{
  "n_layer": 8,
  "d_model": 224,
  "n_head": 4,
  "n_kv_head": 1,
  "head_dim": 64,
  "d_mlp": 512,
  "vocab_size": 8192,
  "activation": "swiglu",
  "norm": "rmsnorm",
  "norm_place": "pre",
  "norm_eps": 1e-05,
  "positions": "rope",
  "rope_base": 3780.0,
  "rope_fraction": 1.0,
  "qk_norm": false,
  "attn_scale": 0.125,
  "bias": "none",
  "tie_embeddings": false,
  "parallel_block": false,
  "init": "normal",
  "init_std_qkv": 0.0457,
  "init_std_o": 0.0,
  "init_std_up": 0.0457,
  "init_std_down": 0.0,
  "optimizer": "adamw",
  "lr": 0.0018,
  "beta1": 0.95,
  "beta2": 0.98,
  "weight_decay": 0.035,
  "lr_head": 0.00546,
  "grad_clip": 0.5,
  "warmup_steps": 431,
  "schedule": "wsd",
  "decay_fraction": 0.544,
  "decay_shape": "pow",
  "final_lr_fraction": 0.02,
  "batch_tokens": 16384,
  "seq_len": 256,
  "doc_mask": true,
  "train_tokens": 121000000,
  "steps": 7386,
  "dataset": "wikipedia_en"
}
Each number is 128 + 24 x the weight over its row's rms, rounded and kept within 0 to 255. Layers, rows and columns count from 0. The size above them is the row's rms in percent of the matrix's.

# layer 3 MLP down (transposed), 512x224, rms 0.0933, rows 184-194, columns 0-223
size [102 102 101  94 104  89 104 102  92 105  97]
[[135 103 125 142 157 156 138  93 163 169 114 130 162 117  88 142 149 120 136 126 145 147 122 132  98 144 117 125 106 166 128 120 157 172 138 139 121 153 126 152 119 129 121 143 157 139 107 131 108 109 121 159 128 108 105 109 106 110 132 134 122 109 127 131  91 151 127 117 141 189  87 117  91 123  96 110  84 142 172 127 148 177 105  87 172 129 131 156 148 138 150 131 137 161 132 151 133 142 138 142 134 133 109  87 113 145 115 127 121 123 117 129  89 106 201 185 147 114 134 114 178 166 131 103 136 131 127 117 204 124 159  95 115 126 115  92 155 151 140 132 128 150 149 113 117 127 136 130 102 118 123  91 149 139 158 138 105  70 136 147 212 131 123 143 131  98 118 137 174 124 138 111 135 164 112 132 125 111 107 156 110 128 114 123  91 142 121 140 124 112 144 129 163 147 120  95 113 125  92 120 174 114  97 144 109  98  77 172 140 107 139 100 141  97 116  83 131 129  97 124  85  97 130 108]
 [142 123  92  94 149 112 113 179 132 139 129 134  48 126 128 176 154 148 151 144 133 128 145 117 162 129 116 115 100 109  94 138 143 159 135 151 133 134  89 157  96 144 128 103 131 147 102 128 116 125 167 157 137 101 113 159 128 107 149 126 169 118 138 147 109 138 140 130 103 112 161 113 142 102 167 110 147 123 152 172 147 132 152  92 132 116 120 145 127 144 118  58 143 161 155 131 150 113 121 138 132 120 146 130  77 119 157 133 137 107 135 132 101 159  87 125 116 179 137 111  91 158 177 158 112 115 154 113 121 149 124 150 123 133 150 110 135 141  85 115 155  87 104 131 123 144 131 143 129 136 135  85 118 135  60  98 100 131 113 101 136 114 134 131 115  86 152 171  77 116 137 119 129 178 135 114 159 168 115 115 117 119 108 127 149 125 166 122  91 134 118 129 122 159 131 101 124 117  83 111  54 121 105 110 152 159 130 133 128  97 142 122 144 141  84 157 131 111 179 144 115 139 162 152]
 [128 157  92  80 141  86 147 155 136 113 107 111 106 142 117 109 147 134 142 189 148 184  84 130 123 111 145  90 113 163 100 132 135 118 188 122 112 130 138 134 122 138 142  90 110 144 136 147 134 188  93 140 135 181 133 164 112 142 127 115 106 128 123 139 126 166  98  91 131 143 122 124 118 122 165 136 126 143 117 178 112 113 128 135 156 141 114 126 137  94 126 132 148 132 150 161 100 122 151 143 112 127 171 155 174 159 135 103 106 112 122 138 146 120 139 130 123 136 112 160 114 110 196 128 109 108 101 105 117  64 134 150 193 154 143 114 132 133  21 131 129 138 147 128 119 131 142 156 140 105 118 161 121 128 117 124 136 144 132 114 126 102 123 122 119 129 131 104  91 123 141 116 164 116 116 123 128 113 131 103 162 120 150 143 108  86 174  98  80 120 151 145 124 116 130 122 150 115 141 172 141 131 131 114 115 109 130 123 136 139 111 152 124 200 100 130 101 123 126 165  98 164 123 131]
 [157 158 141 168 145 144 154 172 140 167 121 121 165 134 136  93 153 136 139 113 103 111 107  99 104 146 121 130  97 140 123 109 157 114  74  97 135 154 112 122 129 151  92 138 126 123 121 120  92 136 141 125 133 144 153  85 166 141  82 133 115 137 118 125 137 129 174 150 110 118 141 121 110 163 136 150 112 105 136 157 136 121 135  95 141  77 169 152 130 148 126 129  86 114 132 205 152 119 129 138 138 109  85 138 151 121 196 102 159 102 142  94 104 130  94  87 137 125 146 120 161 140  93 180 179 114 172 139 150 124 131 134 136 158 123 145 131 149 104 130 145 119 158 107 123 136 114  77 119 130 129  91 124 109 187 169 101 127 122 130 164 128 131 131 122 130 151 131  88 161 148 151 102 157 135 160 112 110 129 153 122 103 133 116 106 147 164 143 123 116 139  92 135 112 110 108 127 144 145 146 185 120 143 111  92 135 132 136 131 114 171 131 104 143 131 138 161 122 154 193 113 122  84 151]
 [106 139 139 133 117 147 127  78 111 120  92 137 120 150 184  90 115 172 126 102 135 144 133 110 133 151 146 115 143 140  82 172 105  88 151 130 110 124  89 142 132 144 148 184 124 169 130  97 166 159 108 107 141 121  89 135 118 120 115 123 108 107 134 163  89 140 149 103 104 129 111 124 130 101  96 140 133 100 101 126  71 162 104 130 151 134 149 111 162 109 142 151 129 113 112 150 129 155 161 110 151 170 103 148 113 151 110 152 116 146 130 129 100 115 175 152 164 172 135 154 117 118  98 128 184 145  90 172 111 127 125 142 101 160 132 133 154 159 200 116 109 158 119 165 151  87 129 120 175  87 121  91 136 104 116 120 108 106 165 125 166 161 111 100 118 134  81 143 104 163 146 102 125 106 118 147 134 123 132 135 124  96 155 133  92 155 153 121 154 115 118 109 109 123 115 167 115 142 149  81 110 138 108 107 157 125 148 141 121 123 101 130 155 166 158 122 137 117 127 125 123 131 136  98]
 [120 168 138 137 147 159 143 131 172 123 146 119 146 145 147 111 119 187 137 133 145 123 137 120 135 107 112 147 136 137 124 127 128 134 147  85 106 139 155 100 106 120 185 151 128 126 110 131 150  93 121 109 165 160 108 104  90  91  97 117 181  93 163 106 128 163 153  98 142 126 113 130 154 151 100 142 124  98 137 175 146 106 129 100 126 117 101 137 137 131 134 150 133 112 108 166 113 104 125 132 118 112 107 143 106 134 154  93 125 173 137 129 130 153 147 154 144 117 101 128 139 129 101 117 101 128 149 142 127 152 149 126 130 130 104 124 131 107 255 119 115 142 115 136 128 148 142  95 140 138 136 133 140 128 141 143 155 130 136 140 100 142 106 130 112 136 107 101 118 152  82 170 133 102 167 132 160 108 119 137 101 136 110 143 139 148 131 135 133 104  97 130 126  70 162 102 144 141 139 129 104 116 130 114 139 145 125 118 129 140 106 146 148 108 142  89 119 117 165 124 135 107 112 135]
 [113 120 128 109 165 130 119 196 137 134 112 130 146 126 146  73 103 168 170 125 117  95 138 157 178 106 138  88 124 145 102 155 119 162 107 143 102 149 149 128 146 125 125 100 131 137  49 131 128 162 135 137  75 172 145 163 131 118 145 132 110 130  58 136 115 141 110 159 158 147 112 117 116 135 138 104 104 114 143 144 136 132 147 164 136 138  95 138 120 133  78 115 176 130 139 105 128 114  95 138 128 111 128 131  60 125 149 167 148  85 121 123 116 147 104 115 140 139 118 135 131  80 119 114 138  95 129 151 123 108 100  98 162 145 111 135 140  97 154 148 130 126 140 155  82 153 108 150 139  93  86 172 120 143  98 137  76 149 123 166 138 108 139 125 145 151 149 122 117  90 154 113 138  98 131 155 148 138 105 156 156 127 162 116 118  92 185 114  88 161 173 135 121 141 143 115 130 164 144 115 117  98 137 134  99 142 120 119 128 110 158 120 102 155 110 130 133 106 119 154 109 145 135 132]
 [124  97 119 107  89 124 116 124 119  97 132 115 155 145 201 127 165 123 125 127  99 107 108 124 126 150 146 143 157 161 158 145 134 153 117 170 115  74 111 132 127 147 135 137 171  87 123 130 124  73  99 151 108 122 116 161 153 138 131 116 153 121 123 115 127 159 125 133 153 139 148 151 153 181 143 114  81 138 131 123 130 203 131  95  75 138 117 115 169 134 147 152 119 142  87  96 123 150 131 162 103 103 128 146 100 131 124  92  79 141 124 135 123 155  97  79 124 134 133  88 143 136  98  96 125  94 127 157 112 110 142 121 107  95 134 143 138 122 117 161 153 115 131 105 128 135  85 138 135 117 116 172 134 136 134 134 106 116 117 144 117 148 134 128 149 194 132 119 153 130 138  99 155 129 132 154 127 119 112 151 166 125 132 125 120  90 151  98  79 146 144 127 102 125  99 153 138 104 159 145 115  96  77 115 102 130 152 106 167 137  89  81 131 145 162 136 184 182 127 141 109 140 133 133]
 [143 115 126 138 122 132 131 122 154 130  65  76 101 146  83 152 174 104 144 124 143 144  77 131 147 127 163  99 162 104  93 123 171 146 128 176 125 111 108 126 140  89 146 185 123 116 182 151 144  50 152  93 122 106 128  87 126  96 123 148 132 141 136 123 127 107 133 131 145  82 110 105 104 141  78 148 116 148 126 124 108  77 159 147 141 110 107 113 124 128 150 125 169 130 145 145 161 124 130 135 110 131 116 163 153 118 128 128 113 150 138 126  90 126 134 160 129 126  76 149 121 119 113  86 136 124  91 139 125 164 149 117 113 138 133 115 125 114 160  65  88 102 115 118 114 131 142 125 129  97 136 140 111 123 117 129 146 116  99 131 110  95 100  86 130 138 130 147 105  92 139 115 133 129 135 147 126 114 158 133 141 148 129 114 156 121 176 146 158 146 131 131 114 150 144 142 113 167 144  95 211 155 111 104 131 135 133 116 109  96 123 118 125 110 112  96  76 132  86 137  87 106 126 136]
 [159 114  99 105 126 138 111 113 127 117 143 127 133 134  80 111  55 156 124 100 151 148 111 130 116 123  95 144 120 123 116  91  98 144 110 111 136 113 113 141 159 102 138 182 170 110 144 144  90 137 100 147 151  94 122 143 125 184 108  95 112  99 117 123 179 129 159 114 115 137 129 116 141 200 131 136  95 143 127 133  95  92 154  89 132 121 130 103 169  98  90 120 128 122 131  76 122 140 153 136 148 120 128 148 152  74 152 114 166 125 108 154 126  87 113 105 110 130 137 111 174 133 116 161  96 155 141 171 134 154 153 121 119 112 111 163 171 146 143 123 165 140 109 133 125 111 130 156  97 128 123 121  62 133 121 129 127 120 128 128 163 110 115 117 144 140 116 135  84 158 138 113 106 164 188 127 116 107 134 153 147 136 130 119 117 111 104 140 132 106 177 119 101 109 124 110 127 134 177 150 127 120 145  62 154 142 115 161 129 131 119  77 170 144 102 118 150 136 125 132 124 115 118 161]
 [111 128 140 101 123 120 141 140  87 134 118 133 121 147 107 165 126 128 115 137 106 134 201 180 108 138 127 138  90 137 138 119 143 144 108 165 134 134 122  91 149 120 127  95  83 151 111 116 128 100 124 172 145 139 113 168 136 132 158 132  87 161 121 123 154 128 124 153 133 117  85 142 107 145 149  96 128 128 102  92 131 133 120 105 109 171 162 153 109 113 100 126 177 141 116 139 125 135 132 115 128 136 141 147 120 154 108 121 152 129 125 126 130 150 127 130 121  95 122 134 106 139 147 154 118 157 186 137 138 137 154 122 119 115 134 150  98 163 105 131 150 135 125  79  82 123 139 116 142  96 130 181 111  87 143 141 128 113 118 114 133 115 171 123 105 131 126 151 121 156 135 141 144 119 115 119 119  96 121 161 124 119 127 136 141 163 101 112 111 124  84  97 177 142 152  91 147 134 117 133   1  93 160 126 177 177 203 118 132 114 119 161 116 143 127 133 147 133 174 133 128 133 131 151]]
# layer 3 MLP gate, 512x224, rms 0.103, rows 185-194, columns 0-223
size [ 96 100  96 101  96 102 104  97 110 104]
[[163 142 130 132 143 123  88 117 138 156 121  80 165  96 122  94  96 117 132 139 175 146 134  96 133 137  69 144 100 131 138 127 126 121 157 106 132  65 123 114 139 170 136 158 140 136 113 139 137 102 115 138 115 154 125 102 127 188 132 125 128 133 102 109 124 139 138  98 137 135 102 136  49 100 132 133 125 124  94  75 141 124 113 142 120 104 115 111 131  91 159 128 168  89 136 142 134 110 140 101 108 113 109 118 164 152 129  94 107 115  86 133 152 124 147  99 136 105 158 130 149  64 131 149 136 142 121 116 131 137 159 162 127 135 129 144 103  86 103 162 156 150 121 101 136 144 176 114 147 116 128 127 114 118 144 124 159 123 153 153 130 142 128  89  96 119 129  91 136 153 124 120 153 136 115 159 102  80 145 130 207 145 185 137  88 132 117 130 156 132 110 152 141 169 154 152 195 147 141  90 121 137 113 119  91  91 118  91 114 158  97 128 128 149 127 129 123 123 148 130 152 124 112 125]
 [ 80  97 127 100 121 134 136 142 120 104 205 180 157  94 133 130 144 123 154 108 133 140 158 126 105  83 113 103 163 124  83 113 165 120 137 107 177 120 124 175 142  94 100 112 115 139 154 112 132 126 140 114 136 138 100 192 133 161 173 116 109 149 131  93 116 129  74 161 134  72 115 130 158 126 143 192 192 144 123 103 150  94 115 136  75 161 125 167 125 109 127 118 115 153 117 137 116  98 156 145 175 139 147 155  94 110 128 122 149 139 147 129 135 129 151 116  99 138 158 139 134 112 147 157 154 128 115 147 149 170 123 145 122 105 148 133 138 134 108 169 153 127 125 184 158 126 135 110 137  91 141 111 119 112 153 128 166 164 130 100 136 134 130 107 120 132 132 103 110 135 114 116 111 132 140 150 137 130 150 172 138 138 124 120 130 125 152 152 111 107 132 128 105 170 112 144 156  92 126 169 120 115  73 139 122  88 100 121 156 112 102 168 147  99 113 128 141 105 113 130 127 134 147 143]
 [135 145 141 131 142 100 146 129 133 134 120 126 119 172 129 108 103 154 117 129  98 118 123 121 119 163 157 141 153 147 112 125 132 134 142 115 100 171 122 170 192 140 128 174 109  97 139 162 165 122 127 127 134 150 122 112  99 150 121 152 141 121 129 132 123 143 140 159 130 140  95 188 113 144  53 121 120 107 109 132 151 115 155 131 167 137 163 159 119 118 163 153 198 124  90 120 163 119 114 144 100 116 110 126 133 161 139 121 156  83 100 161 114 109  97 119 144 135 132 100 163 135 126 192 129 132 127 157 161 115 159 158 121 146 142 151 141 138 124 135 161 101 100  90 134 118 151 133 167 142 112 121 102 140 131 117 122  92 130 154 154 136 138 153 130 146 116  96 133 124 122 129 151 146 101 155 130 118  98 168 149 121 115 111 108 133  93 143 182 162 120 133 139 121 138 158 129 100 125 112 169 139  64 167 147 111 144 127 136 125 187 115 151 137 184 133 104 114 106 153  96  73  83 109]
 [125 128 157 140 111 116 136 139 164 136  91 137 129  97 141 121 105 121 132 120 107 134 126 129 102 139 159 115 131 163 143 135 111 143 122 124 125 104  93  99 136 127 155 150 172 107 125  76 110 153 119 120 132  68 137 153 141 163 171 128 112 187 133 123 120 128 129 139 115 114 141  86 116  78 129 130 117 156 126 151  87 121 138 131 112 143 137 146 194 106 110 119 114 161 152 147  96 116 135 110 128 171  92 127 132 153 176 196 106 151 144 135 105 110  83 131 152 112 125 111 134 153 120 108 148 144 101 135  85 127 113 150 112  95 161 127 116 127  82 133 143 144 134 133 120 111 187 124 187 135 138 127 148 132 188 144 114  77 120 133 138 136 106 118  89 137  95 172 104 120 129 136 157 124 116 165 150 140 139 138 148 115 142 115 180 136 135 106 109 141 113 117 137 101  71 144 160 151 123  86 135 107 102  91 164 107 101 115 122 109 110  70 127 129 130 108 132 131 121 111 143 115  70  90]
 [118 135 111 149 127 113 121  81  94 158 132  95 107 106 149 105 112  70 120 131  94 123 113 138 110 150 134 104 121  86  99 100 126 150 154  90 124  98  59 155 142 107  88 100 139 135  75  97 132 162 119 102  85 133 131 138 156 166 125 165  78 113 100 128 158 111 136 126 130 135 156 116  87 123 118 152 134 144 121  94 125 137 114 130 143 182 155 108 135 114  90 148 106 122 139 112 164 115 131 141 117 126 144  81 116 114 121 149 114 152 152 166 128 124  83 115 104 136 160 137 105 102 147 168 155  80 103 136 117 129 130  83  81 114 117 123 111 124 113 173 135 114 151 157 133 104 129 138  69 130 101 135  89 135 141 171 116 125  83 131 132 128 123 137 160 123 165 141 116 159 169 117 149 134  91 126 108 115 109 120 123 155 144 103 111 120  81 141 158 176 131 142 131 114 114 129 138 145 107 142 104 120 158 134  77 153 132 138 111 166 168 125 124 181 100 132 154 123 121 107 115 116 108 137]
 [164 146 150 110 174 182 141  93 103 105  84 123 132  78 124 100 173 139 147 150 111 109  89 144 127 111 110 139 121 113 140  97 154 110 128 171 147 116 122 155 147 122 146 135 156 103 163 109 170 128 113 133 111 125 158  88  97 122 134 128  67 116 102 112 149  68 142 116 177 120 123 148 131 120 107  98 103 145 178 143 131 107 126 124 156 131 133 132 133  81 105 146 112  91 154 103 131 127 109 139 138 168 159 145 144 136 156 105  92 128 148 147 126 144  80  94 191 110  80 132 114 146 135 151 128 148 108 139 122 108 161 123 143 128 178 104 107 131 134  92 123 117  86 132 111 136 116 111 163 132 128 101 114 100 162 121 142  91 133 125 112 117 139 120  97 140 143 123 161 119 141 135 102 167 128  95 119 121 151 142 140 135  98 114 172 127 118 122 103 120 103 117 125  77  73 136 112 116 113 130 183 118 139 124 124 144 187 130 174 129 108 126 103 131 127 109  85 119 118 120 133  81 131 140]
 [155 124 130 116 125 141 133 114 149 152 163 125 150 134  94 136 131 109  98 145 142 125 139 171 155 135 114 130 170  94 147 154 123 137 157 135 134 157 140 135 102 121 155 151 176 138 126 176 123 106 139 160 130 101 159 193 177 151 144 159 105 133 108 139 142 144 104 113 126 149  83 140 157 141 127 134 141 144 162 160 119 128 115 115 120 114 125 129 188  92 107 106 129  74 169 132  91 129 150 130 124 176 134 136 148 176 134 142 113  84 110 102 141 134 143 132 176 127 125 105 144 175  85 157 143 145 157 119 133 135 161 140 113 116 119 136  89 142 100 147 136 157 141 132 163 129  94 105 111 127 131 106  95 124 153 116 108 128 116 141 117 129 113 111 163 156 148 117 136 150 123 144  87 124 148 135 132 100 105 140  81 118  72 122 148  84 182 148  90 158 135 105 115 174 101 168 173 157 134 153 151  74 140 126 142 103  95 133 141 140  90 159 147 125 128 131 134 150 157 113  92 104 148 110]
 [165 143 153 160 105 151 129 155 129 108 120 146 196 176 121 177 123  89 120 137  99 109 139 137 153 127 114 100 116  98 160 135  98  99 155 139 106 103 165 142 138 144 153 107 133 141 109 151 139 160 135  87 113 139 143 161 139 193 136 128 133 107  93 165 145 127 112 134 156 113 121 179 128 120 155 142 119 101 112  85 161 140 143 126 119 178 163 142 167 153 145 133 124 135 137  99 130  88 136 129 133 101 136 147  88 153 144 137 138 127 131 174 142 113 164 143 120 137 136 109 161 159 164 126 150 127 120 139 131 142 123 133 127 134 128 195  74 122 131 135 141 147 143 180 150 115 147 161 120 130 125 128 119 161 141 115 136 137 170 131 140 153 114 135 156 100 140 133 148 157  99  99 146 121 113 139 179 165 167  87 125 156 140 154 153 111 143  96  93 147 167 154 100 113  85 104 113 120 121  91 114 108 127 147 120 154 128 116  99 147  93 135 189 124 158 127 111 159  88 114 124 125 103 120]
 [167 151 141 105 116 149 131 123 103 114 113 154 133 128 118 152 144 118 140 179 123 121 113 163 120 139 137 119 152 115 139 104 110 124 167 124 135 114 179 113 120 113 161 138 169 117 151 142 132 112  91 171 153 144 131 150 125 145 141 105 107 120 150 112 126 145 114 113 151 154 118 165 139 130 113 154  99  90 124 127 136 110 141  90 105 113 132 139 116 131 137 111  71 137 127 138  68 152  98  86 105 110 101 114 115 113 119 140 115 122 136 154 121 134 159 187 104 125  86  66 118 124 129  97 121 128 107 138 167 172 128 134 139  99 179 151 149 158 116 132 189  86  96 145 126 134 143 122 140 149 133  76 147 148 124 113 119 108  97 133 143 168 143 119 115  70 176  99 137 140 147 134 141 133  81 130 151 106 126 140 146  90  89 179 117 100 114 123 106 149 117 119 106 106 120 105 153 145 133 141 166 120  90 158 117 134 129 118 108 142  85 176 121 116  88 134  69 164 133  93 143 165 141 115]
 [124 138 113 147  95 152 115 140 118 139 158 113 113 148 145 116 149 121 128 107 118 139 110 108 123  90  90 108 138 141 144 144 119  66 145 113 151 151 129 173 132 177 100 181 138 134 157 130 111 130 122  94 120 156 136 118  99 132  99 121 150 123 174 146 131 139  89 118 134 154 158 126 143 122  88 145 100 140 110 139 159 135 121 126 119 103 175  64 115 137 156 134 121 134 144 160  76 149 108 142 117 144  91 140 111 122 108 115  99 126 144 153 125 122 101 125 154 125 151 139 130 146 134  94 144 112 119 104 161 105 122 122 121 179 119 112 179 114 127 150 143 131  87 168 179 138 187 147 161 126 100  79 153 169 116 111 142 105 150 108 139 152  60 127 108 120 130 114 112 129 108 134 168 145 110 163 118 123 129 113 143 122 139 115  85 123 158 148 120 163 140 155  77 110 111 174 101 128  87  86 171 115 149 132  95  85 115 147  91 136 134 105 119 117 142 125 104 145  96 150 168 106 110 133]]
# layer 3 MLP up, 512x224, rms 0.0988, rows 185-194, columns 0-223
size [101 100  92 101  94 100 102 103 104  98]
[[138 128  89 124 121 141  94  90  79 133 147 132 105 115 112 171 131 162 108 113 137 134 152  62 107 104 164 125 122 103  95 146 126 133 141 132 114 128 132 118 150  94 158 137 134 100 103 160 147 129 155  79 101  90 128 108 114 114 136 147 104 114  88 166 149 142 105  94 122 122  81 150 140 135  79 110 118 107 120 123 112 159 142 110 147 114 164 132 125 135 125 131  93 120 157 165 147 121 120 144 113 107 132 117 131 109 162  85 154 104 146 138 109 118 158 118 133 114 145 153 179  58 101 129 147 134  87 149 108 150 148 124 135  98 133  93 100 118 154 149 113 137 123 147 155 157 131 125 122 140 121 150 101 162 127  95 141 146 164 169  77 106  99 121 108 148 127  84 110 129 131 112 115 142 138 123 126 130 156 179 121 163 102  96 109  71 101 130 170  97 110 125 142 149 159 136 170  84 146 139 112 142 182 137 110 142 129 155 131 137 164 147  96 159 129 126 118  96  96  87 111 136 105 130]
 [116 128 119 109 107  83 117 152 156 132 121  88 129 156 133 133  84 105  90 124  98 156 133 108 179 145 180 147 106 129 123 123 132 121 188 131 131 101 157 114 129 110 111 149 115 157 130 136 134 127 119 134 147 159  95 161 164 108 129 118 128 126 152 131  94 156 122 157 113 120 128 100 130 163 158 171 166 105 120  88 141 135 136 153 149 114 106 141 144 136 142  84 150 145  90 157 106 132 179 144 136 152 145 191 130 132  71 171  93 149 110 131 129 121 150 109 153 131 163 140 129 158 115 105 142 108 117 166 159 125 123 144 121 116 106 146 175 108 177 135  93 163 130 106 110 141 152 171  54 124 164 130 156 133  87 117 144 135 138 115 110 136 124 160 105 144 139 139 131  87 158 101 161 108 137 143 138 130 130 137 121 131 130 111 123 108 117 139 120 124 106  82 115 135 112  81 167  96 108 143 142 133  95 114 122 157 156 121 168 126  91 147 105 173 153 134 118 107 117 131 170 135 158 164]
 [104 119 124 129 117 136 111 133 113  98 146 166 139 129 108 157 130 105 133 125 172 160 159 114 163 109 144  85 127 112 112 179 118  91 116  87 149 102 129 121 146 113 100 102 136 134 121 156 127 131 141 168 124 142 121 140 191 166 142 110 160 149 145  90 128 134  79 111 151 124 128 125 158 128 123 158 105 162 128 162 156 143 139 154 144  88 134  97 124 115 126 147 125 120 132 147 144 133 113 127 159 165 150 133 120  83 128 105 140 103 126 122 105 120 149 134 150 129 167 139  98 160 184 128 109 143 122 152 133 149 148 150 103  45 166  91 121 152 111 133  74 116 136 116 103 170 142 170  94 155 137  98 155 154 156 119 143 131 118  86 149 102 127 187 154 135 114 127 138 131  98 166  83 163 136 109 144 140 167 113 129 109 144 132 145 152 146 114 150 125 142 188 113 168 110 145 119 125 178 117  97 142 131 163 122 151 119 141  77 121  99 127  90 132 126 133 135  95 135 131 146  95 122 143]
 [146 148 127 141 117 158 128 113 148 108 146 148 148 126 128  66 132 114 117 155 124 134 135 110 155 106 147 158  90 191 116 160 102 124 138 114 122 129  94 106 134 114 166 141 180 162 162 121 126 127 112  99 130 120 150 156  92 106 168 176 120 149 101 126 113 154 126  84  77 126 144 135 172 120 118 109 110 167 147 100  98 168 102 115 119 148 157 145 137 107 136 160 118 103 133  98 120 143  48 105 105 120 134 130 131 146 151 115 130 125 168 101 105 120  93 120 117 110 182 185 122 107 105 125 159 120 162  96 103  98 140 150 155 137 110  98 137 140 116 158 153 102 123 133 127 109 115 138 131 120 128 105 117 124  87 151 157 117  80  85 162 145 143  88 102 133 143  94 113 129 119 129 125 159 147 121 119 137 146 114 148 125 146 102  79  95 104 146 104 104 114 164 101 152 146 138 110 120 133 138 120 122 104 117  79 148 117  83 179 130 107 125 134 122  82 102 136 130 130 151 150 136 171 122]
 [120 100 110 135 133 152 123 114 120 158 141 122 129 150 145 137 182  72 132 106  90 148 132 119 126 137 128 151  86 147 144 112 126 124 118 177 126 139 105 154 155 142 113  93 113 125 118 132 142 169 155 123 155 136 138 142 117 126 119 144  73 140  76 131 136  86 121 152 141 163 156 116 125 139 126 112 161 145  87 111 110 106  82 143 110 165 153 131 145  91 124 125 110 157 162  95 125 148  94 128 141 148 154 120 133 147 166 198 132  90 124 134 135 136 139 102 104 145 173 134  97 176 152 157 162 147 109 114 112 112 140 124 131 118 166 132 116 156  78 127 131  88 167 128 123 116  93 151 133  94 154 118  82 147 175 140 140 127 124 165 163 119 148 120 129 140 144 128 121 146 158  80 114 162 102 131 106 117 160 142 154 148 158 111 115 111 140 131 117 170 151  82 117 168 102 109  98 122 102 103 123  98 149 140 112 104 149 171 128 106 171 150 145 160 130 143 112  64 137 122 132 117 111 164]
 [144 138 107 164 140  76 135 151 127 125  76 141 139 167 165 121 151 143 135 142 132 141 118  96 116 154 163 176 126 139 140 167 143 126  94 145  98 104 124 158 127 122 152 111  92 153 103 155 112 149 106 112 163 151 133 140  85 103 120 154 121 134 147 106  85 135 138 127 173 168 141 142 107 158 127 132 133 132 146 132 117 120  89 137 175 162 100 110 150 120 136 106 135 164 140 116 118 101 144  92  90 162 115 140  93 143 104 130 122 172 158 103 103 117 144 133  99  86 129 165 141 106 136  98 143 195 113 101 152 129 138 109 142 132  96 181 109  93 126 124 148  96 157 113 125 136 140 153 149 153 173 152 129 122 142 138 136 119 162 129 164 103 114 125 160  76 135 113 106 137 197  85 131 139 102 122 154 118 102 140 183 132 100 119 137 137 133 133  93 132 152 147 170 117 154  97 111 137 115  99 126  69 133 104 110 121 165 142 139 110 132 117 135 114 135 162 150  91 119 142 150 111 135 147]
 [103 119 122 135 151 159 128 117 101  72 109 115 144 124 121  80 136 163 175 139 141 155 146 124 132 159 123 164 121 126 161 124 148 145 103 127 159 173 182 124 136 100  96 139 126 143 149 138 108 116 102 156 101 133 134 119 165 135  98  93 138  94 111 177 108 109 127 158 120 123 109 109 117 104 143 133 145 114 176 161 108 125  84 127 143 198 107 141 132  83 154 170  57 128 142 123 128 146 110 147 124 138 117  98 115  86  89 199 176 153 116 134 159 121 142 148 118 107 133 116  92 112 130 144 121 129 150 132  88  92  94 156 168 133 156 123 150 132 126 137 106 118 131 148 178 137 139 104 148 117 134 137  80 139 121 122 124  79 136 155 142 128 100  77 154 106 150 158 108 106 140 153 141 135 116 150  92 158  98 160 120 142 116 154  89 119 130 127 125 123 143 124 110 151 125 116  87 107 113 128 120 157 130 161 173 148 105 146 119 116  97 150 128 147 114  93 113 140 130 133 154 124 137 116]
 [138 129 133  57 144 147 123 134 139 137 106 107 113 135 179  87 144 130 132 112 154 114 115  89 175 126 105 126 144 170 103  93 144 136 144 141 116 111  72 147 191 129 108 114 137 125 132 153 119 125 134 125 159 157 150  92 145 111  89 107 127 106 133 105 124 117 124 128 117 123 130 108 110 118 115  94 150 147 123 131 143 182 133 121 169 145 161 122  54  89 127 146 152  91 159  40 120 121 144 121 133 118 119 125 127 144 152 120 149 141 122 105 142 130 104 107 105 150 126 134 104 122 135 116 112 109  82  93  72 148 138  90  79 179 124  91 130 161 115 127 105 134 156 130 135 135 138 112  93 153 145 108 101 138 143 129 163 129 106  94 126 140 154 129 158 134 126 104 149 111 142 140  97 188 141 177 147 133 163 146 159 145 144 120 134 184 119 135 176 103 119 153 120 124 120  94 116 167 108 122 133 165 153 136 125  97 101 140 110 123 150 123 124 121 131 129 105 124 141 155 150 140 158 139]
 [127 136 105 147 152 135 151 121 141 144 166  97 143 149 130  75 141 166 139 118 106 104 135 147 194 158 148  86 119 150 110 127 168 110 119 110 138 103 144 110 179 126 145 131 121 122 150 113 106 146 109 132 135  74 162  73 128 153 113 115 128 133 157 141 153  88 111 121 105 121 122 123 110 125 144  99  72 126 131 143 166 141 171 124 114 164 117 142 139 185 111 123 111  64 131 161 143  97 155 107 117 138 130 114 148 165 137 112 120 127 137 140 149 130 199 108 142 136 136 108 167 121  86 108 110 142 134 114 137 151 138 109 156 132 110 114 146 151 117 107 106 119 141 103 178 131 108 121 168 112 127 134  90  99  95 106 119 146 112  92 114 162 168 138  97 107 136 126 131  93 118 133 142 110 183 135 133 114 132 128 162 122 135 177 167 124 110 105 111 129  93 125 108 160 148 108  99 111 126 106 152  91 104 139 149  91 124 136 107 158 110 137 146 154 123 145 159 157 144  90  92 154  87 105]
 [105 123 110 125 163 153 113 122 149 143 133  73 127 149 134  98 125 148 119 115 131 144  56 144 132 118 114 104 132 144 164 106 133 106 159 116 110 185 115 111 135 124 138 176 108 131 169 119  95 135 122 101 128 103 106 119 130 125 134 103 189 127 150  92 131 146 133 134  71 130 105 141 182 136 106 119 123 108 156 162 124 170 119 132 121 128 102 125 113 151 119 125  95 100 143 107 102 145 123 130 125 112 130 120 142 131 113 116 192 157 123 139 122 125 121 148 179  96 138 118 156 112  76 143 121 101 133  95 140 134  96 144 121 152 127 133 161  90 158 141 137 130 116 146 107 121 159 138 122 115 145  64 122 106 146 110 157 149 191 133 117 135 150 146 145 136 102 108 167  89 117 100 154 141 106 138 140 102 140 109  78 134 114 128 137 128 107 115 133 122 170 170  77  92 111 162  92  75 121 138 159 120 105 152 130 149 118 115 152 117 106  86 155 142 110 176 165 159  87 107 125 134 143 133]]